python train.py --d_mlp=320 --vocab_size=1120 --bias="none" --beta2=0.95 --weight_decay=0.025 --lr_head=0.00972 --warmup_steps=245 --schedule="wsd" --final_lr_fraction=0.05 --batch_tokens=[16384, 32768] --steps=7613 --dataset="wikipedia_en"
Each number is 50 + 10 x the weight over its row's rms, rounded and kept within 0 to 99. Layers, rows and columns count from 0. The size before them is the row's rms in percent of the matrix's.

# layer 9 MLP down, 160x320, rms 0.196, rows 0-108, columns 128-191
099:54 53 57 52 60 53 63 41 53 51 58 52 54 44 69 34 50 64 64 41 48 39 50 59 35 43 61 50 65 54 59 55 52 51 63 36 60 50 33 31 61 52 72 63 42 36 50 55 53 55 37 64 65 52 61 53 58 47 61 49 61 74 38 64
105:49 48 51 51 63 69 47 52 66 52 64 51 55 80 48 39 38 40 48 59 64 38 57 59 34 70 50 46 46 47 59 50 54 47 39 63 54 55 69 67 34 52 51 50 49 44 64 41 48 50 36 49 52 60 45 56 64 44 54 47 60 65 56 34
095:56 46 62 53 49 67 45 29 48 27 51 30 60 50 38 62 48 68 42 57 72 58 74 42 57 48 39 56 60 55 49 51 55 59 53 60 40 29 45 51 47 53 52 53 55 48 59 76 52 58 51 45 55 51 45 48 49 48 49 44 48 56 51 58
107:35 53 30 52 74 35 50 49 52 48 54 47 47 44 68 67 54 49 38 60 48 51 56 51 52 62 58 40 48 60 68 61 41 47 65 43 54 42 43 48 74 49 55 51 50 55 43 62 50 64 42 45 44 50 41 52 73 38 54 44 56 60 38 51
088:40 55 53 54 43 69 40 52 66 40 54 53 62 55 45 60 47 44 67 50 67 68 45 55 39 57 51 54 43 47 37 62 62 48 62 46 40 50 58 48 48 56 60 63 50 45 45 45 35 57 43 37 57 57 39 62 53 53 42 36 63 54 65 46
099:49 42 52 66 36 35 42 44 44 39 54 48 51 37 43 46 58 27 51 64 52 54 37 55 67 51 61 46 48 58 39 25 51 54 55 30 50 37 56 48 58 52 78 43 46 46 39 50 42 26 64 51 54 46 61 56 55 56 47 47 34 59 29 48
096:40 47 47 65 33 40 49 65 26 55 34 54 58 49 55 44 49 55 51 42 40 42 43 61 60 55 56 72 31 64 49 45 40 53 54 47 51 44 60 70 56 46 43 46 61 52 48 55 56 32 45 44 38 39 27 47 39 49 55 49 62 65 45 31
097:50 53 53 47 51 46 43 36 51 49 59 47 56 35 46 37 44 59 48 69 59 56 43 36 53 58 45 46 55 59 51 44 40 48 41 79 51 48 69 24 61 62 49 59 59 62 41 49 51 55 37 41 33 50 69 29 45 34 66 49 62 36 44 37
098:45 51 56 35 48 71 56 45 68 60 56 49 44 56 55 66 41 61 55 52 56 45 58 56 43 53 56 65 64 39 65 68 38 34 54 58 53 54 51 65 39 74 80 53 42 46 53 59 54 69 42 63 63 32 51 50 52 59 54 47 37 48 47 59
095:53 56 62 52 55 40 59 44 39 53 43 50 48 61 64 54 52 54 55 59 27 59 53 31 58 51 50 31 48 44 54 58 58 59 67 37 38 40 35 47 36 53 41 58 45 56 68 34 63 47 67 50 54 43 45 66 34 44 47 54 39 41 52 50
089:47 52 50 63 36 46 54 37 66 48 39 40 56 64 51 45 28 66 56 34 46 53 43 54 50 50 64 52 46 55 53 35 45 34 37 28 48 34 47 31 51 48 56 40 39 51 47 55 64 56 48 69 50 42 38 39 41 52 47 43 45 55 47 42
101:59 46 37 52 57 35 48 62 52 33 49 47 52 65 53 35 59 48 42 44 37 57 38 44 40 56 43 56 36 47 41 55 47 44 57 61 52 63 63 54 52 52 54 50 45 42 43 61 51 57 55 65 76 38 40 57 55 56 39 52 58 51 35 47
098:53 51 42 49 58 39 45 50 50 41 51 39 43 55 72 42 49 48 60 40 71 51 47 52 56 41 56 53 42 57 60 52 42 55 45 39 52 57 46 61 63 53 40 47 45 49 43 44 57 49 33 43 52 47 65 52 48 32 44 37 40 37 48 47
099:51 53 50 42 39 63 49 48 60 53 34 47 49 54 60 58 47 49 48 49 46 40 50 64 62 43 50 58 45 56 41 59 52 26 57 37 41 37 32 38 53 39 70 33 66 52 44 50 56 45 64 60 30 49 55 66 40 58 56 57 50 63 78 56
097:42 47 47 24 45 42 65 58 50 51 39 55 51 63 69 74 32 35 49 56 51 59 42 43 50 37 52 40 60 54 44 56 55 49 34 74 68 53 53 65 55 49 37 67 52 56 47 54 41 45 22 54 49 39 47 58 44 63 66 57 54 52 31 65
087:53 43 59 30 43 50 48 42 47 60 48 44 62 49 47 47 32 58 45 57 37 46 55 53 53 58 57 61 45 50 50 58 52 48 45 45 53 42 58 48 48 40 40 46 47 52 45 71 44 62 45 53 67 44 61 50 43 52 62 54 49 53 23 63
091:56 56 53 56 28 39 57 58 59 55 40 43 45 41 34 30 53 43 42 44 43 57 39 60 56 24 33 38 46 58 57 33 50 27 33 64 46 55 54 62 59 58 45 55 37 55 52 28 45 60 53 53 55 48 48 56 54 65 40 45 39 38 47 37
107:50 44 50 49 47 39 40 43 36 41 56 45 38 62 52 42 48 45 48 53 46 56 48 40 44 39 64 58 69 63 42 62 55 60 27 24 50 38 44 48 48 66 67 31 48 45 70 51 29 56 61 46 51 39 48 38 47 49 33 40 41 47 24 40
089:52 46 56 31 48 75 66 33 57 56 51 44 49 60 43 57 51 46 42 55 44 60 53 45 57 39 47 62 40 40 47 41 45 64 42 58 60 43 54 60 56 60 34 67 47 55 47 42 57 44 41 38 52 62 52 48 61 42 61 51 46 76 47 49
095:46 48 52 46 48 45 52 49 53 51 59 43 48 36 62 57 65 46 47 52 32 49 47 43 60 58 44 42 50 42 49 60 24 58 38 37 42 43 63 47 47 47 50 62 41 43 40 51 59 44 65 21 49 25 64 70 44 46 35 43 52 37 44 58
093:43 47 53 53 41 53 64 39 61 56 60 55 64 50 47 53 59 42 50 60 52 56 58 51 46 58 48 47 47 46 37 29 54 59 54 47 33 49 49 46 60 56 53 54 51 55 66 43 37 55 62 61 47 45 35 50 58 58 49 41 43 60 86 46
098:44 53 69 52 39 45 58 66 44 44 43 56 49 46 30 50 62 60 58 53 34 46 59 53 57 65 41 45 41 41 50 40 45 49 45 21 42 56 34 43 38 45 54 36 43 60 49 33 45 34 46 61 51 43 69 41 57 46 65 55 57 42 62 44
095:49 54 49 69 57 54 60 48 46 58 31 53 40 50 59 55 65 53 70 47 56 50 55 45 69 65 60 57 40 55 71 43 56 56 64 63 52 53 43 49 48 45 26 60 65 60 53 62 62 58 56 43 40 46 50 63 52 50 57 49 49 48 38 52
097:50 48 58 41 35 51 55 76 59 43 61 56 42 40 39 51 45 55 36 50 60 74 51 52 49 37 46 58 68 42 52 33 40 56 81 52 49 53 37 42 35 49 43 46 54 50 52 45 35 48 54 45 54 48 48 52 51 48 41 48 40 21 61 54
093:38 54 42 51 37 52 38 47 54 48 46 53 52 57 47 61 49 41 58 45 39 38 55 61 46 43 48 73 44 48 35 46 48 53 26 41 58 53 69 35 48 43 27 63 55 43 58 46 50 41 61 59 52 60 51 73 38 56 46 48 40 55 46 31
098:52 40 61 41 59 57 61 46 41 64 60 45 45 55 56 37 55 62 47 53 50 62 42 43 53 42 56 47 64 50 59 50 51 52 58 61 42 45 50 49 65 46 51 59 41 43 67 46 47 59 39 60 43 39 60 58 53 48 51 44 50 42 47 60
093:55 45 47 59 61 52 54 55 54 44 51 42 40 49 37 54 55 52 40 42 35 41 34 78 46 56 60 53 44 51 63 41 56 65 59 45 56 38 45 39 58 57 28 45 55 47 34 30 55 44 62 44 36 36 68 70 60 48 47 47 56 42 69 47
090:46 58 48 51 46 42 64 62 62 54 57 39 41 72 58 39 50 29 59 53 42 40 19 34 55 42 54 34 30 60 47 27 54 28 61 55 68 45 58 54 63 47 57 50 58 48 56 57 59 77 52 51 58 45 26 68 51 50 36 61 50 67 36 63
096:43 56 54 66 41 50 45 56 44 52 60 60 49 47 31 48 70 56 55 48 56 53 52 66 45 44 45 53 43 68 31 70 50 63 20 28 55 30 65 24 59 43 46 41 54 57 73 51 45 55 45 66 50 58 42 52 51 47 34 59 62 51 56 40
099:47 56 56 39 47 51 52 49 49 67 64 57 43 55 45 53 38 56 60 63 39 42 44 44 56 56 58 28 58 47 49 71 61 46 52 51 48 51 54 49 62 57 62 59 48 53 29 39 66 32 38 55 47 68 32 60 58 44 48 57 55 40 47 66
093:48 52 54 34 48 47 60 37 56 57 47 54 62 42 64 78 37 46 52 38 67 40 58 54 53 69 62 56 57 53 61 21 62 55 62 34 58 29 56 36 36 59 40 62 43 56 66 61 42 40 50 62 40 63 55 49 36 51 57 42 57 46 65 37
102:51 50 49 45 43 37 46 52 55 53 57 45 49 37 82 64 50 56 56 40 51 46 48 39 51 50 52 39 36 48 52 64 58 42 40 62 56 58 51 49 61 27 41 46 48 52 45 41 46 35 43 36 57 39 51 62 52 55 35 55 52 37 48 52
095:46 47 47 34 43 47 67 41 21 40 45 41 42 46 64 35 39 46 34 48 48 44 42 43 44 41 54 31 50 67 40 57 55 41 52 45 45 53 54 43 45 37 62 33 46 58 42 33 42 46 55 35 45 52 54 26 56 66 56 45 51 53 45 41
096:35 49 66 39 46 66 57 43 49 55 63 54 42 40 29 51 54 54 56 33 49 55 69 63 41 70 50 54 63 49 56 42 53 64 55 53 61 50 60 52 52 43 57 48 31 44 53 57 44 71 59 43 47 57 51 67 55 40 44 49 38 61 69 44
100:42 56 62 66 51 37 49 59 47 58 52 55 45 60 65 23 50 48 73 44 56 43 55 44 50 47 52 62 61 41 63 39 62 46 47 55 50 35 62 45 68 69 14 49 39 48 60 39 54 39 61 50 57 52 46 66 46 51 53 59 50 72 60 37
229:69 67 64 47 58 53 62 60 53 60 54 63 59 66 66 42 61 61 50 65 57 68 50 60 49 43 69 49 54 62 64 61 51 53 48 51 59 62 52 49 56 56 53 62 65 68 59 59 68 53 55 46 57 40 53 56 51 48 59 67 66 45 49 57
096:68 47 46 58 44 54 51 48 48 56 54 48 58 52 59 83 44 59 70 46 66 59 53 47 51 56 65 54 63 54 60 55 54 65 25 20 41 56 50 55 58 65 64 43 52 55 58 43 53 47 67 52 42 54 54 48 37 59 54 38 52 50 61 36
103:55 48 46 47 50 74 48 50 48 43 49 57 59 41 40 49 41 64 45 61 52 50 40 43 65 61 46 51 46 36 60 44 58 54 34 60 51 55 55 70 56 56 62 67 42 52 54 65 63 58 36 68 45 53 69 66 58 57 54 50 55 62 54 34
103:55 61 65 45 42 43 51 52 48 40 52 59 57 42 45 42 49 47 62 57 41 56 50 42 40 45 59 37 59 54 69 34 43 52 65 33 52 46 43 24 79 36 36 52 66 57 51 42 60 58 54 45 45 57 41 29 31 52 52 47 60 50 40 55
096:64 51 41 41 58 60 45 39 41 67 70 54 44 49 54 66 44 63 44 49 49 54 58 51 49 45 41 56 81 53 44 44 43 48 43 52 54 38 93 46 46 68 55 56 61 41 57 50 39 48 70 46 53 49 59 64 60 62 56 54 51 68 64 50
098:51 46 57 62 49 66 59 58 42 30 71 52 40 50 45 69 56 64 54 42 51 51 46 47 51 38 41 42 55 41 48 54 47 43 49 65 51 62 54 43 44 38 42 63 41 53 52 59 63 62 49 57 08 74 41 66 55 51 45 43 44 42 40 60
094:39 59 52 43 43 52 44 47 64 62 58 40 45 47 15 57 51 53 71 48 67 44 51 44 48 50 50 63 22 51 37 41 57 48 52 44 53 38 48 54 47 51 49 50 51 55 44 47 54 19 43 49 46 65 50 58 40 63 58 48 58 44 47 57
102:55 59 47 50 52 50 43 62 65 42 41 59 49 57 50 30 51 41 54 53 35 56 32 65 31 51 52 63 46 47 49 58 46 38 25 34 61 36 66 36 52 59 61 41 51 53 18 51 38 42 46 70 76 71 18 60 51 37 57 55 73 54 46 48
101:71 50 36 71 59 38 39 44 60 47 46 41 45 62 53 35 50 52 61 54 64 58 48 48 31 57 44 36 52 53 34 46 60 53 40 66 60 35 56 55 35 47 64 59 42 60 29 50 43 41 56 71 47 29 67 49 39 47 57 47 63 60 42 58
091:63 53 45 52 56 44 57 56 46 42 15 68 56 43 63 62 37 48 65 49 37 48 29 65 58 34 60 46 62 34 52 41 57 56 37 35 63 56 51 51 59 35 60 47 64 49 54 45 65 62 50 40 48 65 47 64 56 59 44 49 62 63 57 54
106:40 56 41 27 47 68 49 37 44 43 39 51 49 49 64 64 50 43 38 55 63 52 31 33 54 43 52 51 51 48 43 52 41 40 32 47 48 62 44 79 39 64 30 50 39 43 67 61 56 38 39 60 48 64 43 45 53 62 44 37 53 50 59 34
100:67 38 39 41 52 69 56 65 53 59 57 56 49 36 55 50 58 55 43 37 78 64 51 40 36 48 44 52 44 53 44 38 63 51 66 58 47 57 41 51 47 57 57 51 37 42 44 64 56 62 52 62 52 66 54 45 56 58 47 36 36 66 49 35
102:51 46 66 41 44 60 63 46 55 37 43 65 50 44 59 71 42 41 46 57 53 52 53 57 77 60 51 59 39 43 34 37 50 68 58 54 43 45 43 40 52 32 42 49 56 52 41 59 53 53 45 54 50 72 55 61 50 52 57 51 51 57 48 45
097:53 57 50 44 49 60 51 48 29 40 58 44 45 52 54 43 49 59 51 57 67 33 38 36 33 33 42 37 41 43 53 48 48 55 51 57 60 41 44 51 53 40 66 50 47 45 51 47 55 32 34 61 55 53 30 65 49 51 53 50 51 68 47 61
101:54 56 56 45 60 64 47 44 52 55 43 36 44 53 75 44 42 52 28 60 38 36 39 29 34 42 72 57 67 51 40 48 51 53 36 50 51 47 35 58 58 50 46 52 53 51 57 49 59 36 55 41 37 62 64 41 46 49 40 56 43 25 43 45
100:43 44 42 59 49 66 62 57 42 50 57 56 48 56 71 71 47 51 52 43 44 55 56 55 60 39 62 42 40 38 57 29 39 63 47 47 35 61 58 67 52 45 40 71 52 54 48 34 48 37 53 58 52 55 42 41 62 34 45 40 51 61 39 43
100:39 49 52 52 58 33 59 60 64 43 34 60 45 52 39 46 56 30 62 60 56 46 49 60 32 45 47 47 58 51 57 68 36 36 45 67 42 41 55 71 48 42 65 63 38 44 50 36 60 38 69 20 54 48 39 48 50 49 67 55 58 60 38 58
102:51 57 51 39 54 60 60 38 49 49 62 42 53 36 64 65 49 53 43 65 58 50 55 40 58 39 41 48 57 50 44 62 51 75 39 50 37 38 44 36 52 63 57 40 64 46 51 63 53 51 42 69 56 53 58 56 41 48 48 48 44 46 21 63
095:67 40 41 65 56 55 58 49 51 46 52 41 45 52 30 43 54 53 31 47 51 38 41 45 40 43 50 70 37 40 49 45 53 69 33 61 44 55 66 51 54 69 64 72 47 38 45 55 48 52 62 66 57 55 58 59 59 59 48 55 28 51 53 66
088:59 42 42 49 48 65 44 48 36 50 48 49 64 47 38 38 56 54 52 48 50 46 31 44 44 33 42 56 62 45 44 50 36 31 56 38 52 48 40 67 26 38 41 52 41 56 35 58 52 55 45 64 44 70 49 34 45 44 52 54 58 45 41 42
108:57 42 67 62 45 12 47 59 50 74 51 51 55 61 66 75 39 36 66 48 40 37 54 46 52 53 46 50 39 60 57 55 48 63 51 36 54 64 47 50 43 49 49 54 57 51 55 46 53 48 51 64 33 53 41 55 54 39 54 64 48 48 55 46
098:66 58 55 65 54 39 57 54 46 45 51 47 42 57 32 35 50 43 58 69 34 43 53 49 55 57 57 47 50 45 39 49 53 50 74 55 43 56 49 30 30 56 52 34 50 50 40 68 52 56 69 38 57 59 70 54 39 74 56 59 54 55 67 60
097:58 53 43 33 68 36 61 45 47 68 54 45 52 31 58 29 48 65 57 48 42 42 63 48 61 50 42 25 47 62 57 53 47 62 25 49 38 54 57 74 35 43 35 47 47 39 45 34 59 58 49 57 35 66 56 35 40 55 32 50 59 42 56 48
094:51 51 53 49 42 62 46 56 38 60 41 65 52 46 40 24 61 41 55 53 45 54 62 73 61 28 45 48 60 51 54 44 47 24 36 55 65 41 57 61 50 63 32 63 67 61 44 43 53 47 46 83 54 71 66 38 41 52 41 43 55 62 60 47
100:48 50 63 56 48 43 50 23 61 43 46 28 47 51 27 08 56 40 52 47 59 52 59 63 45 50 40 42 52 44 37 36 43 49 73 54 38 50 61 37 38 34 62 43 48 43 59 55 48 52 59 43 52 37 65 61 50 47 41 51 45 43 59 53
101:51 60 57 51 72 41 54 44 55 43 66 61 49 55 50 57 73 49 47 49 50 62 54 33 49 63 59 37 39 56 38 32 63 71 64 45 39 46 52 49 34 50 25 36 46 48 57 53 61 35 53 31 44 43 51 38 61 59 53 49 59 55 32 43
099:63 41 45 46 48 39 51 52 72 47 64 54 50 49 58 45 24 70 45 45 55 64 28 53 40 44 49 36 43 33 37 57 53 54 67 54 46 49 92 59 45 48 60 70 37 51 36 45 42 43 46 53 51 49 59 66 53 51 53 45 50 29 39 45
097:67 52 39 57 29 60 51 50 31 36 56 52 37 60 43 61 23 31 36 47 65 54 53 64 30 48 51 48 43 32 55 32 33 25 62 57 62 58 37 64 41 58 49 30 60 47 62 57 49 45 44 55 43 65 37 46 64 53 54 48 53 67 56 61
091:68 54 45 25 61 59 71 41 52 39 51 49 47 54 68 58 55 40 35 69 36 46 53 49 49 55 53 61 60 41 50 60 54 44 38 42 57 53 32 48 31 49 53 51 47 36 35 37 58 49 31 53 44 56 84 56 46 64 30 37 45 47 45 49
091:55 50 48 64 42 34 68 46 68 54 61 39 42 59 53 40 27 48 52 50 32 42 47 47 48 72 34 59 54 60 33 52 57 45 55 31 47 31 50 46 56 24 61 56 51 44 67 41 45 61 43 51 42 27 56 30 51 52 44 44 47 31 48 65
094:54 44 53 45 55 44 72 63 47 56 56 49 57 34 53 51 63 55 47 56 71 82 61 48 52 57 46 55 48 46 40 60 57 36 64 43 43 41 43 53 50 31 55 44 51 47 42 42 51 70 47 64 68 51 51 52 54 47 64 52 48 48 53 58
096:54 44 42 41 41 48 40 63 50 60 69 62 36 61 48 51 62 49 51 45 39 47 32 59 48 58 60 64 53 45 50 68 40 69 42 39 51 49 55 57 51 49 55 49 50 53 58 37 46 31 61 52 32 53 31 61 61 36 47 41 39 59 50 57
108:49 44 44 52 71 59 47 48 52 39 39 37 46 60 56 69 56 37 46 62 60 34 51 36 33 38 41 40 77 47 49 50 61 48 63 32 30 62 47 40 48 56 52 46 42 47 53 55 51 70 62 60 62 49 65 55 69 63 44 37 53 47 39 43
085:50 62 56 32 37 47 41 69 40 35 52 56 48 48 64 49 36 46 74 53 46 62 44 57 49 52 33 40 44 37 65 35 48 57 61 47 55 58 49 56 62 38 45 48 46 46 61 64 53 46 55 54 41 69 52 42 55 39 48 54 48 54 39 59
098:30 60 33 45 47 61 33 41 51 52 63 53 50 58 44 70 41 59 43 52 72 28 58 49 47 63 39 52 44 64 44 49 51 51 35 59 54 36 48 55 42 52 44 44 57 59 36 38 50 43 54 71 57 47 35 70 41 49 59 63 50 51 49 56
097:50 38 55 51 33 71 51 71 59 49 38 50 49 60 55 37 48 42 49 50 50 52 50 63 69 45 35 56 50 38 47 52 39 50 53 49 48 36 45 55 43 58 59 58 52 41 42 49 43 44 50 72 53 52 52 54 62 53 41 55 60 51 36 59
093:40 51 42 54 41 79 45 44 49 49 45 58 54 64 39 57 35 48 50 55 59 70 57 54 43 20 53 51 45 51 55 28 61 79 45 49 53 63 22 41 44 45 46 46 57 46 44 57 34 55 76 55 53 49 55 39 57 47 47 43 61 46 20 58
097:45 50 48 67 39 56 55 69 39 42 42 42 47 48 54 49 40 58 39 47 22 44 40 57 30 57 46 46 38 50 40 52 46 60 36 48 41 58 45 36 59 49 50 52 51 53 39 69 45 41 66 64 38 54 40 51 62 53 50 48 55 56 72 53
098:47 58 59 51 32 69 48 67 80 57 51 57 55 36 54 70 56 60 43 65 38 42 36 70 56 47 52 52 47 53 46 60 49 67 49 76 54 51 48 41 73 44 33 43 46 51 51 60 55 56 64 50 57 50 49 50 44 27 52 37 52 67 52 60
094:41 53 50 44 57 60 51 61 47 37 31 48 35 54 39 71 51 32 46 39 58 51 52 44 70 54 37 48 48 54 49 38 48 67 50 43 39 55 40 45 54 27 54 48 53 50 40 60 32 72 56 52 63 45 37 40 37 39 46 58 45 44 60 59
089:42 52 57 57 46 47 50 53 61 69 39 58 41 60 48 67 38 43 68 56 51 72 60 49 47 28 50 50 54 50 65 36 53 47 36 37 57 45 45 61 55 56 70 39 49 53 23 64 42 27 61 49 72 56 46 64 54 41 65 44 48 40 53 36
089:53 54 58 55 52 21 66 56 54 45 37 44 51 59 44 40 40 51 49 51 55 48 53 45 47 55 47 37 44 47 53 41 51 69 58 53 57 49 48 63 74 50 66 43 45 45 49 44 31 38 41 41 58 78 63 36 69 53 46 44 43 28 50 36
097:52 46 48 44 37 43 56 46 50 38 52 41 47 47 51 22 34 62 32 47 50 40 50 45 40 63 44 76 66 37 58 59 45 33 60 37 45 57 60 42 46 57 41 61 46 58 38 66 53 46 51 66 64 49 32 31 43 60 49 44 46 60 62 45
105:55 51 39 38 53 44 57 44 47 51 38 56 47 59 62 45 50 50 45 60 52 63 55 41 34 42 47 60 41 69 52 35 48 57 36 41 52 56 37 42 48 67 49 41 48 44 63 57 63 54 47 59 67 45 49 38 25 44 40 44 64 44 28 38
095:51 53 50 52 44 45 44 55 64 58 72 54 58 37 67 43 46 63 54 59 63 46 53 51 51 55 57 56 40 51 56 61 48 51 40 45 42 42 40 61 62 50 54 58 33 51 47 63 59 47 52 48 61 39 60 56 41 52 50 41 40 43 46 60
090:49 54 58 54 48 52 58 47 42 56 32 57 42 53 75 36 51 50 31 51 54 62 51 54 50 61 65 47 63 65 45 65 49 44 28 74 61 38 45 69 42 52 45 69 51 61 52 45 69 66 57 49 40 68 47 39 42 51 62 57 48 50 53 50
098:55 52 47 35 31 61 41 43 58 43 53 39 46 70 46 56 54 52 67 46 61 54 70 46 58 53 54 61 67 46 45 55 56 36 40 53 54 42 47 50 35 56 58 63 63 51 46 41 56 60 38 53 32 54 56 56 57 55 41 51 45 57 47 54
100:68 42 45 56 42 55 59 46 47 60 41 53 39 42 46 45 47 43 49 51 34 49 50 55 55 68 45 47 52 59 52 49 49 57 63 56 59 50 39 60 27 47 42 52 56 54 38 48 48 28 37 44 61 46 49 36 48 52 40 55 50 36 49 64
096:34 47 46 31 56 52 58 54 44 60 88 58 48 43 49 56 28 46 60 53 45 74 49 58 56 67 47 47 45 41 38 62 29 47 65 56 49 41 37 52 49 50 58 57 30 44 52 54 66 45 39 56 32 41 40 51 70 58 55 40 51 50 65 65
090:31 43 42 36 55 32 41 57 46 39 36 62 43 62 42 72 53 48 53 61 44 41 47 52 44 37 62 55 48 42 42 40 32 63 16 49 43 57 50 46 38 54 37 29 49 47 48 38 51 52 40 71 26 71 49 39 40 46 46 62 53 55 64 52
116:25 38 46 62 42 76 47 52 32 37 48 54 44 56 42 71 37 56 42 38 58 51 51 57 45 35 51 56 63 52 62 47 49 50 53 55 45 54 54 40 59 75 53 49 50 43 60 55 42 36 29 61 45 47 41 70 36 43 44 44 50 58 43 47
105:63 56 52 44 39 45 56 51 59 46 53 60 44 63 32 53 50 29 43 49 51 55 38 50 43 51 69 52 41 65 42 75 57 33 54 57 52 51 22 51 50 46 57 81 61 53 50 55 40 59 32 45 42 62 37 42 57 45 50 50 55 49 38 54
106:40 46 45 29 52 47 38 52 38 57 66 56 59 56 52 64 32 56 59 65 54 41 63 51 34 46 54 50 65 45 73 71 67 55 57 59 58 28 52 45 42 50 38 48 57 50 48 61 51 51 45 59 53 64 52 68 68 36 56 49 61 49 53 60
099:39 54 39 46 45 60 55 40 54 53 42 47 42 48 63 63 63 41 30 45 47 58 72 52 58 63 55 52 55 44 45 46 44 48 63 48 54 59 46 46 60 45 64 49 44 52 74 56 41 50 61 42 48 57 31 44 48 38 39 42 42 46 43 42
104:52 39 58 51 43 66 66 57 57 44 49 42 31 66 43 63 36 71 55 40 55 64 54 59 65 43 48 42 63 45 40 51 49 23 56 49 45 62 44 58 53 70 67 59 44 33 36 51 66 59 48 47 50 40 53 35 68 46 60 45 42 61 53 49
101:62 58 56 59 39 52 27 56 74 65 50 60 59 50 56 49 42 39 46 55 63 55 48 34 59 43 50 25 49 46 51 59 50 48 62 35 53 48 39 39 76 60 61 51 44 51 54 46 48 47 55 35 68 54 58 71 52 46 52 55 46 62 64 40
112:45 47 40 38 40 60 64 54 68 39 66 48 58 70 52 58 59 59 45 51 63 49 35 58 37 57 48 54 44 42 43 57 61 44 69 50 55 40 68 47 61 59 44 39 54 51 52 60 51 27 47 42 49 63 58 59 56 58 45 44 57 47 57 70
095:44 40 49 30 42 37 54 54 41 33 52 53 44 58 19 43 43 66 64 53 50 56 38 51 57 31 40 57 53 49 53 51 42 62 54 37 41 49 42 56 68 54 21 46 53 47 69 44 56 51 49 61 52 47 46 67 50 47 40 55 47 46 37 43
099:54 42 50 40 57 41 56 45 78 58 54 48 45 41 48 67 47 58 54 55 76 32 57 39 55 53 50 31 64 47 68 43 57 53 52 53 49 36 81 56 31 75 69 59 49 43 53 51 47 61 49 36 68 40 44 71 57 64 53 47 53 46 55 50
101:64 65 46 49 33 45 56 66 35 50 48 59 49 33 59 54 58 41 52 61 68 58 31 49 45 37 61 60 67 49 40 40 53 57 41 55 42 47 57 48 58 49 49 53 53 48 52 58 58 64 56 53 55 55 79 54 47 50 42 49 51 27 49 42
098:62 57 50 36 47 44 48 59 60 44 56 62 63 47 46 57 63 60 41 51 28 57 66 53 46 52 55 47 64 57 22 43 66 33 69 59 48 48 63 45 60 49 53 56 45 50 47 55 50 39 54 74 34 46 46 31 46 43 50 52 49 54 35 59
092:61 68 49 69 46 37 52 56 42 45 45 57 65 36 59 38 53 46 39 49 50 34 53 75 58 63 63 52 43 53 56 51 67 54 45 32 47 36 35 57 60 39 56 58 49 49 48 30 48 15 55 48 61 51 49 35 52 35 56 58 58 47 69 49
093:65 47 60 27 52 62 45 62 55 62 35 65 53 57 54 50 38 29 38 45 56 61 54 40 66 67 43 49 61 47 61 52 47 48 41 69 52 60 48 38 56 62 34 51 60 52 55 58 54 65 43 56 94 43 54 56 55 44 64 41 66 51 65 35
095:45 45 51 43 38 40 53 57 69 50 55 51 36 63 68 37 53 55 36 40 39 59 41 54 41 43 59 55 45 38 52 20 67 52 57 33 46 66 59 51 55 47 48 48 43 45 51 50 47 60 64 28 36 43 43 58 64 71 47 48 39 47 52 60
100:56 37 57 34 54 32 60 59 45 65 52 46 48 50 68 66 55 55 38 60 38 42 70 41 49 29 59 67 68 52 57 56 46 29 45 42 57 50 35 61 47 43 60 60 53 41 54 53 44 42 52 53 43 64 72 36 72 45 48 50 46 41 45 34
091:35 60 64 55 45 56 60 55 68 41 49 43 56 49 57 48 54 44 55 63 70 44 53 39 46 37 62 46 48 51 57 55 80 36 46 55 42 66 61 65 49 31 40 55 62 50 56 36 44 44 35 64 58 43 55 68 49 56 46 65 55 74 35 70
100:35 59 45 38 47 42 50 47 62 32 37 43 51 39 52 48 48 44 47 42 66 42 43 45 61 45 53 60 54 41 56 43 60 36 45 50 51 70 32 32 51 69 48 41 58 54 52 31 36 38 51 56 30 41 49 52 31 61 50 45 49 67 33 55
095:42 49 58 45 56 54 59 43 48 52 59 47 49 43 60 44 65 44 41 50 47 45 44 43 59 39 57 67 59 49 34 58 40 57 38 46 51 59 45 53 50 46 27 80 46 39 62 39 46 42 42 35 35 43 51 77 47 36 41 55 42 50 52 55
092:55 54 50 49 51 57 45 55 51 53 45 61 60 54 58 44 60 60 63 43 52 46 67 50 56 35 36 47 36 42 40 66 30 50 47 68 52 51 43 55 37 53 62 66 50 41 59 61 59 40 65 59 39 37 51 27 61 43 65 55 53 72 51 62
098:52 60 65 51 31 49 55 31 29 35 44 46 55 61 31 58 52 63 41 49 48 33 57 46 53 65 50 41 59 46 66 57 48 50 43 46 55 59 50 44 65 34 42 36 57 61 45 61 44 35 68 49 39 36 57 42 47 72 58 56 49 48 60 55
097:41 49 49 57 51 46 65 59 39 53 52 54 53 37 51 47 64 49 26 42 50 49 36 54 53 67 45 81 45 43 35 51 56 60 74 44 59 46 55 49 62 48 62 37 48 50 53 46 38 45 50 45 41 67 46 67 51 32 52 61 52 21 62 36
096:48 53 54 78 52 58 54 36 47 49 41 52 42 45 65 61 56 41 48 48 58 55 55 38 59 54 42 63 38 43 49 36 47 63 60 44 47 57 32 70 54 56 54 66 49 51 55 76 53 39 35 65 65 46 47 61 55 50 54 42 36 35 48 55
101:46 44 56 53 59 34 43 53 74 41 50 39 57 65 56 69 34 55 47 51 61 50 52 43 54 56 56 48 50 49 55 53 37 55 68 42 52 45 55 37 64 53 66 59 42 41 31 47 55 63 45 66 52 55 31 58 47 43 48 42 35 49 55 63
096:66 54 51 51 27 51 57 61 43 43 38 54 47 52 39 45 58 42 60 51 54 51 53 77 51 45 57 41 42 72 76 46 45 45 50 68 52 49 55 59 41 63 23 52 37 48 45 44 54 57 62 48 47 49 39 67 45 47 49 62 48 47 56 54